Weights of a small transformer language model.
Size: 11 layers, width 64, 2 heads of 32, MLP 256 tanh GELU, vocabulary 7177, 2.84M parameters.
Architecture: LayerNorm before each block, no biases in attention or MLP, some layers without attention, local attention windows, skips across layers, LayerScale.
Training: a variant of Muon for these matrices, 144M tokens, 8771 steps.
Each number is 500 + 50 x the weight over its row's rms, rounded and kept within 0 to 999. Layers, rows and columns count from 0. Numbers have three digits each. The size before them is the row's rms in percent of the matrix's.

# layer 4 MLP up, 256x64, rms 0.213, rows 100-199, columns 0-63
104:529463551606443433544526518551456553507526529495449572572547507445483549409549531488578488574540401432505531553519566565453487472463450453494509522547416523532432450392477413501500539512532470
111:529619497542514487533524565486462448471581452493569472470527512450469483471561502436595472547428424423426504487486469483585476460478465537496528544493428386613523468480519548514538541452559583
099:530572518573471469499533550489488598551522475527505406471455511474503576526483573563400444506629512437428467454520435447560539485504419502473478534469446593547495466477481555477531459426481582
104:450518567421494580474490459467496447472451485493505554545536561450536434447548556540534568483458557479461564567443472494420535556535504483476643478466466459445487433516575568553469537468387536
099:468518483514529421544488473552538386535456534528520548570481569646622584502435477475548467535442434579517478486513507492498504499420490437484483538466506452421527468427550493536411510479532546
093:487570525504553491547484427459433502547464512505475479643574459530436430593492523382491518454595468551479535452546529481540512513475539515537457455496517531463502623477467545443553527414438517
092:526417450548495587547538496509505536498497446533422559483463452541507471570508429551412518551534491549421521518477557608487569422504508496510472522458557544565498459524472482544410467337484485
096:527507525524474464542540413504528580502420621560596531438619510464564505580497487426468466478410490458491583503486503505426465523385475536462477499459483455519516410512481528551468537529552470
096:546432570585438567463590516508501515526521553516477550440471509615467491565394627407438503522584516483480524457480461494519493544431438486505467469458495602490483491474515431492511492460470427
097:506524536590531538524504444552463484466540596451446480462447481593562532477396470459427461459501441510536514575539434586555486470422465484444428493587462503456534589544451560467470489523443560
089:498458491556477542499531534501429431488527516496426399456504414523406493547512516513465561453541600442423578534574504492516436456482450550563471605478447574553587482481435460490517467481512581
112:472552443467480497518513522512511487396500587464504370449510611493539435525467466572471587473591447530431559539488479529503503403418546537493466494576480407559498502479504483570516466430535485
106:541460516451541455387589537499478479556515512505498627463546491440527496495529504435583432384497472497475461547610510493411502598461461456472536472519567471506499486456517599471443536457510462
100:519567564484430423476469494444455561468512482524493511638509401412423527455480433562502539392552502582576447560461510514502591526492510470538476505467542497534508508490483595439467521541439489
087:464474529502422462540507531526426490504550566546501533572438491546478545638453555485450514493539449541535575463414511497425535462481466476442498541563444533505467565591447426581497530451428414
107:540533460497495531560519502385521460486476465470466509567480457414475470491534396547584447561493393420468529574487634515529485536514552486554601453465542444507473449415511527543492526544475481
105:449553451543578523464571461551475499495394547643518495549555511622511436420536511475492435512519532504506450479485536476450557458515518492421551510545420511552419428455482482519422482511493566
094:566597501444483524503517485428490450466459601495552512501441566544538467488452554464522502472436614438501523474544441475483477504415447508461380550513482517445502545564535484523438634567512542
093:483524501495459535613566491421478487565571509480414472527489463492431493406487519587390503524517412561507588494474528526390588469471499462504511461598501531502570498407485517546505511511549455
091:561485625555608399452474382569474554475478556509551550421519438547483537474410480489448555486426515449513512506503589433482509503474490440420513476449535520519524514527505505469564455558467474
116:516452550433462569502473586506430537563566545455455586606379560534488450548494516503392545505582510491472532536410521461506562405544455530511512521494514577490454491454476478473451476444464520
113:486417531510454548510491501540422517419481470448477482501556448476439474507558407531579532540553524537496558499577492510537589539551532389559631468516503461433471484457547522427399527542450503
105:606587471482465522539493533507433420541418489581475448511463427545566552458504514583424553434469452553563517521470562546427437475568543575452459454479537478440476468557498532544532484579534491
101:404573519442515470446477469488481488516600473504580365522467457449478495502481444493472545538614491532390474522521551540561515583483413508465458429459474527590492513487578477482555534487556472
097:442479552477544569470509463448513493670549498562514504422455510496486511420470541429429501495450439495518528492454519510448560497443513592439503462432561507509504548507562429539454552431542610
094:406554486514540503540471548547442487438496582490559488565515502488503477410417343480575502444440551514561470550586616419530514542530505521542495521449475463524508548526439526483493436535465487
094:513531511524443549604516516499582550474489550440368513525463544565559498566471526546445483578454366429476551481476564481460486534462416502501562453461475520379507488454502504550535467479542525
112:577531537490430459442464545534521557492495482550436508416520489599543560453506505548462506522524577569500457498595532470461538516415503511471465390452453550433536451545477470517573367500523578
104:508441549486497468471537529470525518527584501510501524569502365501443490481508560430601469530547435554484472466536504495476464505588549570486477529480471374531480557580541463498467451388490384
107:490516532441541529531485472527438559437430490485497565435496517624533488461526539550437523506437526636523520505481525581515484528369554459409459483473498513572525480492500479608425547456443504
103:480489532535450578452551397444609507508477527538470597530546433464512510507455604512506493522502466474463417491525569468445560531500426478408577526444545494560519423615483520519440521460493457
100:587543529462487430540442491491469549502457442578499502607549616567459502392540521575494492550477401469462564482471542496485513492485529442474493577413552577483485438441473460533514469442543554
107:512503481418415498428439434444402529519458557555576437497480582494462541624548495539493490508508500494460538473505479459576472442567443533515560514492523585569432483549509422545422556460537541
098:458444591475468545546541515513489513558554463547497489632480497497508392593420538309460479502536478471450552467488513543461479545491449490488562531448435550462531488498549486521480468539474553
106:544513495573535469513571552493377584439470422521561452549463466597418511425542483521514453524577481500581498589489567511558493535522535529485479520477521508507471461430464488479439506477353471
096:483577466558528391579518543511423597504460531517545500584563484527531453478486545502476518482429481503520464527531482552491374571430480438504415460469454398458495532486509547596469455547468563
097:575554483494627463417501553501511561404508543528570499465442431557537419506579377508499496453509533568507481564431487537581552486475528466518480510458419466435428452456491504525450501529463533
096:508523520428527544525465589534519487493486447482529428573470457533544435494495432506556491572525509466480439527451460521494608478511450398526497400557537426533491597534386535582498468585553471
099:652518542515469549561506546450431498572528504504435526478507595468489483396498562415544533520484442445516453511468522516458522462526547495454414511511398489465507561477573449550564513430585474
089:519572485465564408463518551544492468400446512541542485457567412518493524437509522475601495536545536547472419518572449383530533571507465454464421585478467463538505460555519523568500466548420513
094:545534628559526464508424475520407442567534532523409559452474519547544489528477571486462501519555556537504531554531484496383517435527516551389533456489496507506405472576520506462497541417516430
096:521494532424515470575467518581449512482426531539537491571505538552485498370474434464518454440500495493546496569418544501446533571558520486520533537495628567462481509412505519483419414481439577
102:498479523468472586532454507577445557451570419501497533420537472532450470472465549457503463537550540523499490473555449582556497505503569528513580458524492530431549433495601491454432499346560430
104:610388503492524570462436573492488568560563492460450470502395476531470461491575540520479384459546385589489523506478519500534458504530489571443546500464539581478499471480464543530450469560460507
096:526437568451433553420528589476494445536489511460500553480482560453479509466385510413491491398569551564579484563480473495524511400529500526607513553537522543471550539519476539434431466474498572
095:535507536456467545541437532492504543570498515536520474558420510440445441661421469475501556401556542495580528554417541454462451484469465481585485470441526415575485584507519531489499467501463527
115:487518468474511526463478508452458513551460490482508552521516471554603581483449541474453434503467486505458461498470565488367546665546474472454506519521542599442515562549452493558444567504439409
087:494522588407516549546440476570538512426546415506384489458502515475458450564458522518569504493505479476488522505503498495438564546479529418597640556437512425446578473522512519451507447448477502
101:513460466496506450568450529494438446473385509457529428546570506450453491525512509434584478487518398479452557446463565541534550474525512510498606577558456447538507443498547570418451603553480534
095:507534542471539568441488468610458517477477469470414538536616468569483480461507563433510517518505505486463416457485479412527453546512458439428575546547501507448434527582608409491459534548545470
091:577507557571446428504499497523420489512557510517548400571553402517454504562563547487487502486508569455586520521572487418530447423509501481504465500493444428552555459448546420437514554413490564
098:515511538378429509534449510451546487527496539504514553551555607534492531391512532513557505561486428430525531491435544493452406480591438427530524474494469457449565571510547472560407469443479472
097:490576516595471545473520434508544450378484590476496545448555519459519472440613449479507513511527498541431491518449492503530582374483535465528523539478492537450395473473489576457528560557470430
090:601470415562476542413551550491439488520541496568556519469495503429505563536485478487473476466495456492532543622573583490461577487406528488527475424473468435517482590504451387465555505486460543
099:533552534541498538519515493513411482482466528411476570403529531497515482520480422536437511519478568454625572546516439430504515554431418415454528491483517548433495503433462546442512463552569607
088:524513556456479492485525519496445482378481605404453482430504482622478524551475435485422547538502609480427428461532506490573529505490552412484462583540502535513543501571546527523533478464426511
094:523452425606499489512506507431525532525484562471545484594440546490538547480450554446505500408515408468428523438453597540521494403448503540513473500533444443476536497517517517583575601433560458
102:540513489477455555496486567474548546485460548479463519423523428515466438607410471493490442528451573435540495498541469460520445553534416427530414479429503498475583537493531571531566415522583593
095:468465471429551491515437458552536481453473566538486529618470523543498473448558443484477515493556451562503566535593530459480459440463530464603498609505510485547494400500516500369486489460474400
105:535495475515504509444446568552445544425503497511369633401450524495523449477515464475474530492497548520466460503562518483531547482527523424435510458451521530515527448567509511495632400474606515
096:350498559454465463503478435589468517437504561570486544556575478520520500418397526454586509446455554533470478470513541476568529471495600430476466488430478484521496557462512554469470543575510550
101:552547493488475500572506468515478549456561483543491461508411554612476460624458441471480464565522566456512536504577466426574544396440435480449465534469471570467579488427473495500537450506470571
107:488469487544461560496547528486446550561482522547556548516476422457499513468478585509517549472513373577445614528433520539510475377531496504492453528460489452608462471386487541496460403483507482
094:577534514506522525534496528489432502496508442421445510562459491541493480432436456566438530527491574583565524584522591508431480519487479431559464432501526452484510552504519436592530478567407370
097:467415459539469478453557525502561504465446588477535404359488436477497492564593427474536511531607481520477504508490485452651472506540487538492478492477506509514529468491534562587465527429551525
097:479489413442513535540467469447505533455493531588578517531443539456502437523525454439448565479564481498462502506545510545502443493436466472535519494574455320480544543504525547538451478614591450
099:465527580470524592530495408553427391434514436482481500550601467495492478512621527540594468488505476504464520547519515520504436506494505416474546488548458458524456482371476475476482514591467569
092:503500532529471427472476402530422525473530550510522493491569465473414484601609440572466409416472478572537537541573588475463459559480570463514537486439584518491476485491490410527498478482457559
086:467518484507542454486511470481409606458489571574524555481495560487428511613466561411510469531480415418519495547461613493484510535550433509499540485448462535434521483556453522481463628550479468
098:533532561507423520487535534530414507512492479534509536363440450458443475600601557458497466473535455558560467548485446506464521505520469555489556498402515538540462594508555505522492533495366436
094:478551497505503638501440523459485446505563417494473382497524545477471520495510520571460567482521450532463474458535456536584507349595536540506600553559499504477451488536502480494421483445539531
100:537429463495451562456488442517469433463459584483451520494531597469545538476549466407542516569487471404508560476493598445452562445542439450481528504528584564565546395513554519526506533522530422
091:526540468504517510477477534617464501399515438439518517502450457598634542536468492416581551440473447480514550552556462557466482474472427525457447491506499553601505508548462538465411515573484470
101:484497540474542404456437460470551454478522532556470532490509564445541444503478439433499583502463465434466476544616527476562561577467530426477438516477476434430456477605482475528520491580594579
101:472627516500573577596411450494523571461576488455466471484493467457545536406478497470503604486488520531508493483518452553485553469458460550401518486492526509507535436410497553517428462621474480
106:496468513497562628532457427440526512531516495521559448570544467474476410485446464440578490561541472448438381502452548509470563566514453578466511510528506443443574602546542501469414512486506500
098:539477563428486537496405509533520504551466374481521512516399470594521525439594517524493525467487400517444434472543538591440472566535512532432485493558588542520537546509429444539450538473545495
106:507546466472526550497469547541489484490437480462480582519665412554486441527531485414527497549477452443530429389596479462531500474571477472447580534580512468538466492541550438508487478432496549
102:504422474479517556483494503421477566520534421542467450543468558615455541509438519479582465573504507483493569533509553590403457600481543562507542440498430457500540421440556450514450474437545526
099:420554485497484482540504475443498578498450535579576449584490482517489448630441442559459474453457541537475537530507502464481435564501635489505467493465474491504520468445509532561370446508407516
089:537503515451583527606533583536492555401560515575553566493476478500551490516502541459484506465451449497481511506553413488502552542417469465415364571484507465432516541441442546445480543504419504
095:490546475478460518523476532494515467640543541578522558601496528433549542491443563569507388490388484544432427517484440465395429512556452504529504529516503505457495519581504542502419451499517524
111:532495520495573526477459520553340487447480520522482583468448554437508483482625543475506561471428474567478519584490461515458523542545580476474457480430614580506410496449502460512508520546504480
097:387572424523457485502464494479507616533412574548578483531501391507451506571435517597410482490540494548477413539456506587487507512431465471560544518501526465439490490541531570491507524468458501
106:521456554488464523475487468564527509474500573390505523380451525597530448459522506380485505492546443602519539454528440515511552507482501528408437592542486557498469577486508554488516520425527410
110:508558545472482494574576541459418469577533525491541550618477525544473465415521513514501536465497427512509506488504570477395503565518418556497484518512434364471395455411510446528500543529541501
111:528395495429444484446458512490492496549434483503449514445507498531538520581531586574415390517469488559497517474598496469501447502520461490497547520413546612467535449528484486599415538531492588
091:475490478487543534526507502538420520510448469508525472545520514597509514604447442564492475499534407568526471436495471406417596486425570517546493397470503486435564435462540454453485532521624498
100:560479542567542447508444481457433530520471459556505478492462522510508484490455425517446462483443432404488643603487532501510503504481480498516444419511467544577527462484475547592545413511611587
089:488542529542493563581512550547453503475562516461434522439503413528538532456538545499480472470513389446460450426538471477513540447557479438534501477417471566461635478559443570529600428457470512
097:480444545520486473525578484444558523639511534510484506456545433453425545563504556497568497477576406548433434426549476575480544531463405493469510530438432535453574487426518496526539547445528513
106:564473443506449531548500491570464541566405542426397447541552469469513469530518486468509545512540549521470533562450471527438555517471505432467581528484492526453468438373470431561564491569495617
106:467433409370505429413472526520476494480489487520544511514554559479517559508542593419462529536492426529428518541516522496599557500489496547492512557530535487485471375604457438557464500483579497
092:568534485515459415484487504393516543518515649443492562440546488414466527460497429533409533530507501510544532449534504490552512400514437459502412526528541509537508469562514478494590480476622489
102:508553395517506450521483522529448478525491538508574552495557390460484452495534480495567533382393510585591525550484492462455480439476551504477446501537546387565451591488535464492469469579504478
098:558555548557470537482419481587507520465462577497498540478534564529433413548421477434575466534466418508532587508517511533483560499506407459492544517462504431433494463519512418381556494570527559
083:564537510586550473605465522470523496522533555492548518560465513417486483450482405464419441486609538494498445490546450503524472394405517485603437442532507515476486599522485514498502448565465568
109:487558430502485446507560577505520491470408564524516426469474462442487537505581438520507463494580418523468573527522519510539514430556460507489417502558521521582487450544440440524487570447424647
090:495403468423509495417493458421490503558620498473409553547487498507552510576464464530508520513555539385449515483502484567496508536500431481492523495507488436508632551525528578560462472453521604
109:547519534472443586590474450477506447488561539526403601540565514458489379450469520478502531483524477483502587541493568485466544475513440484528604500556477390497492434506505494516467535449590411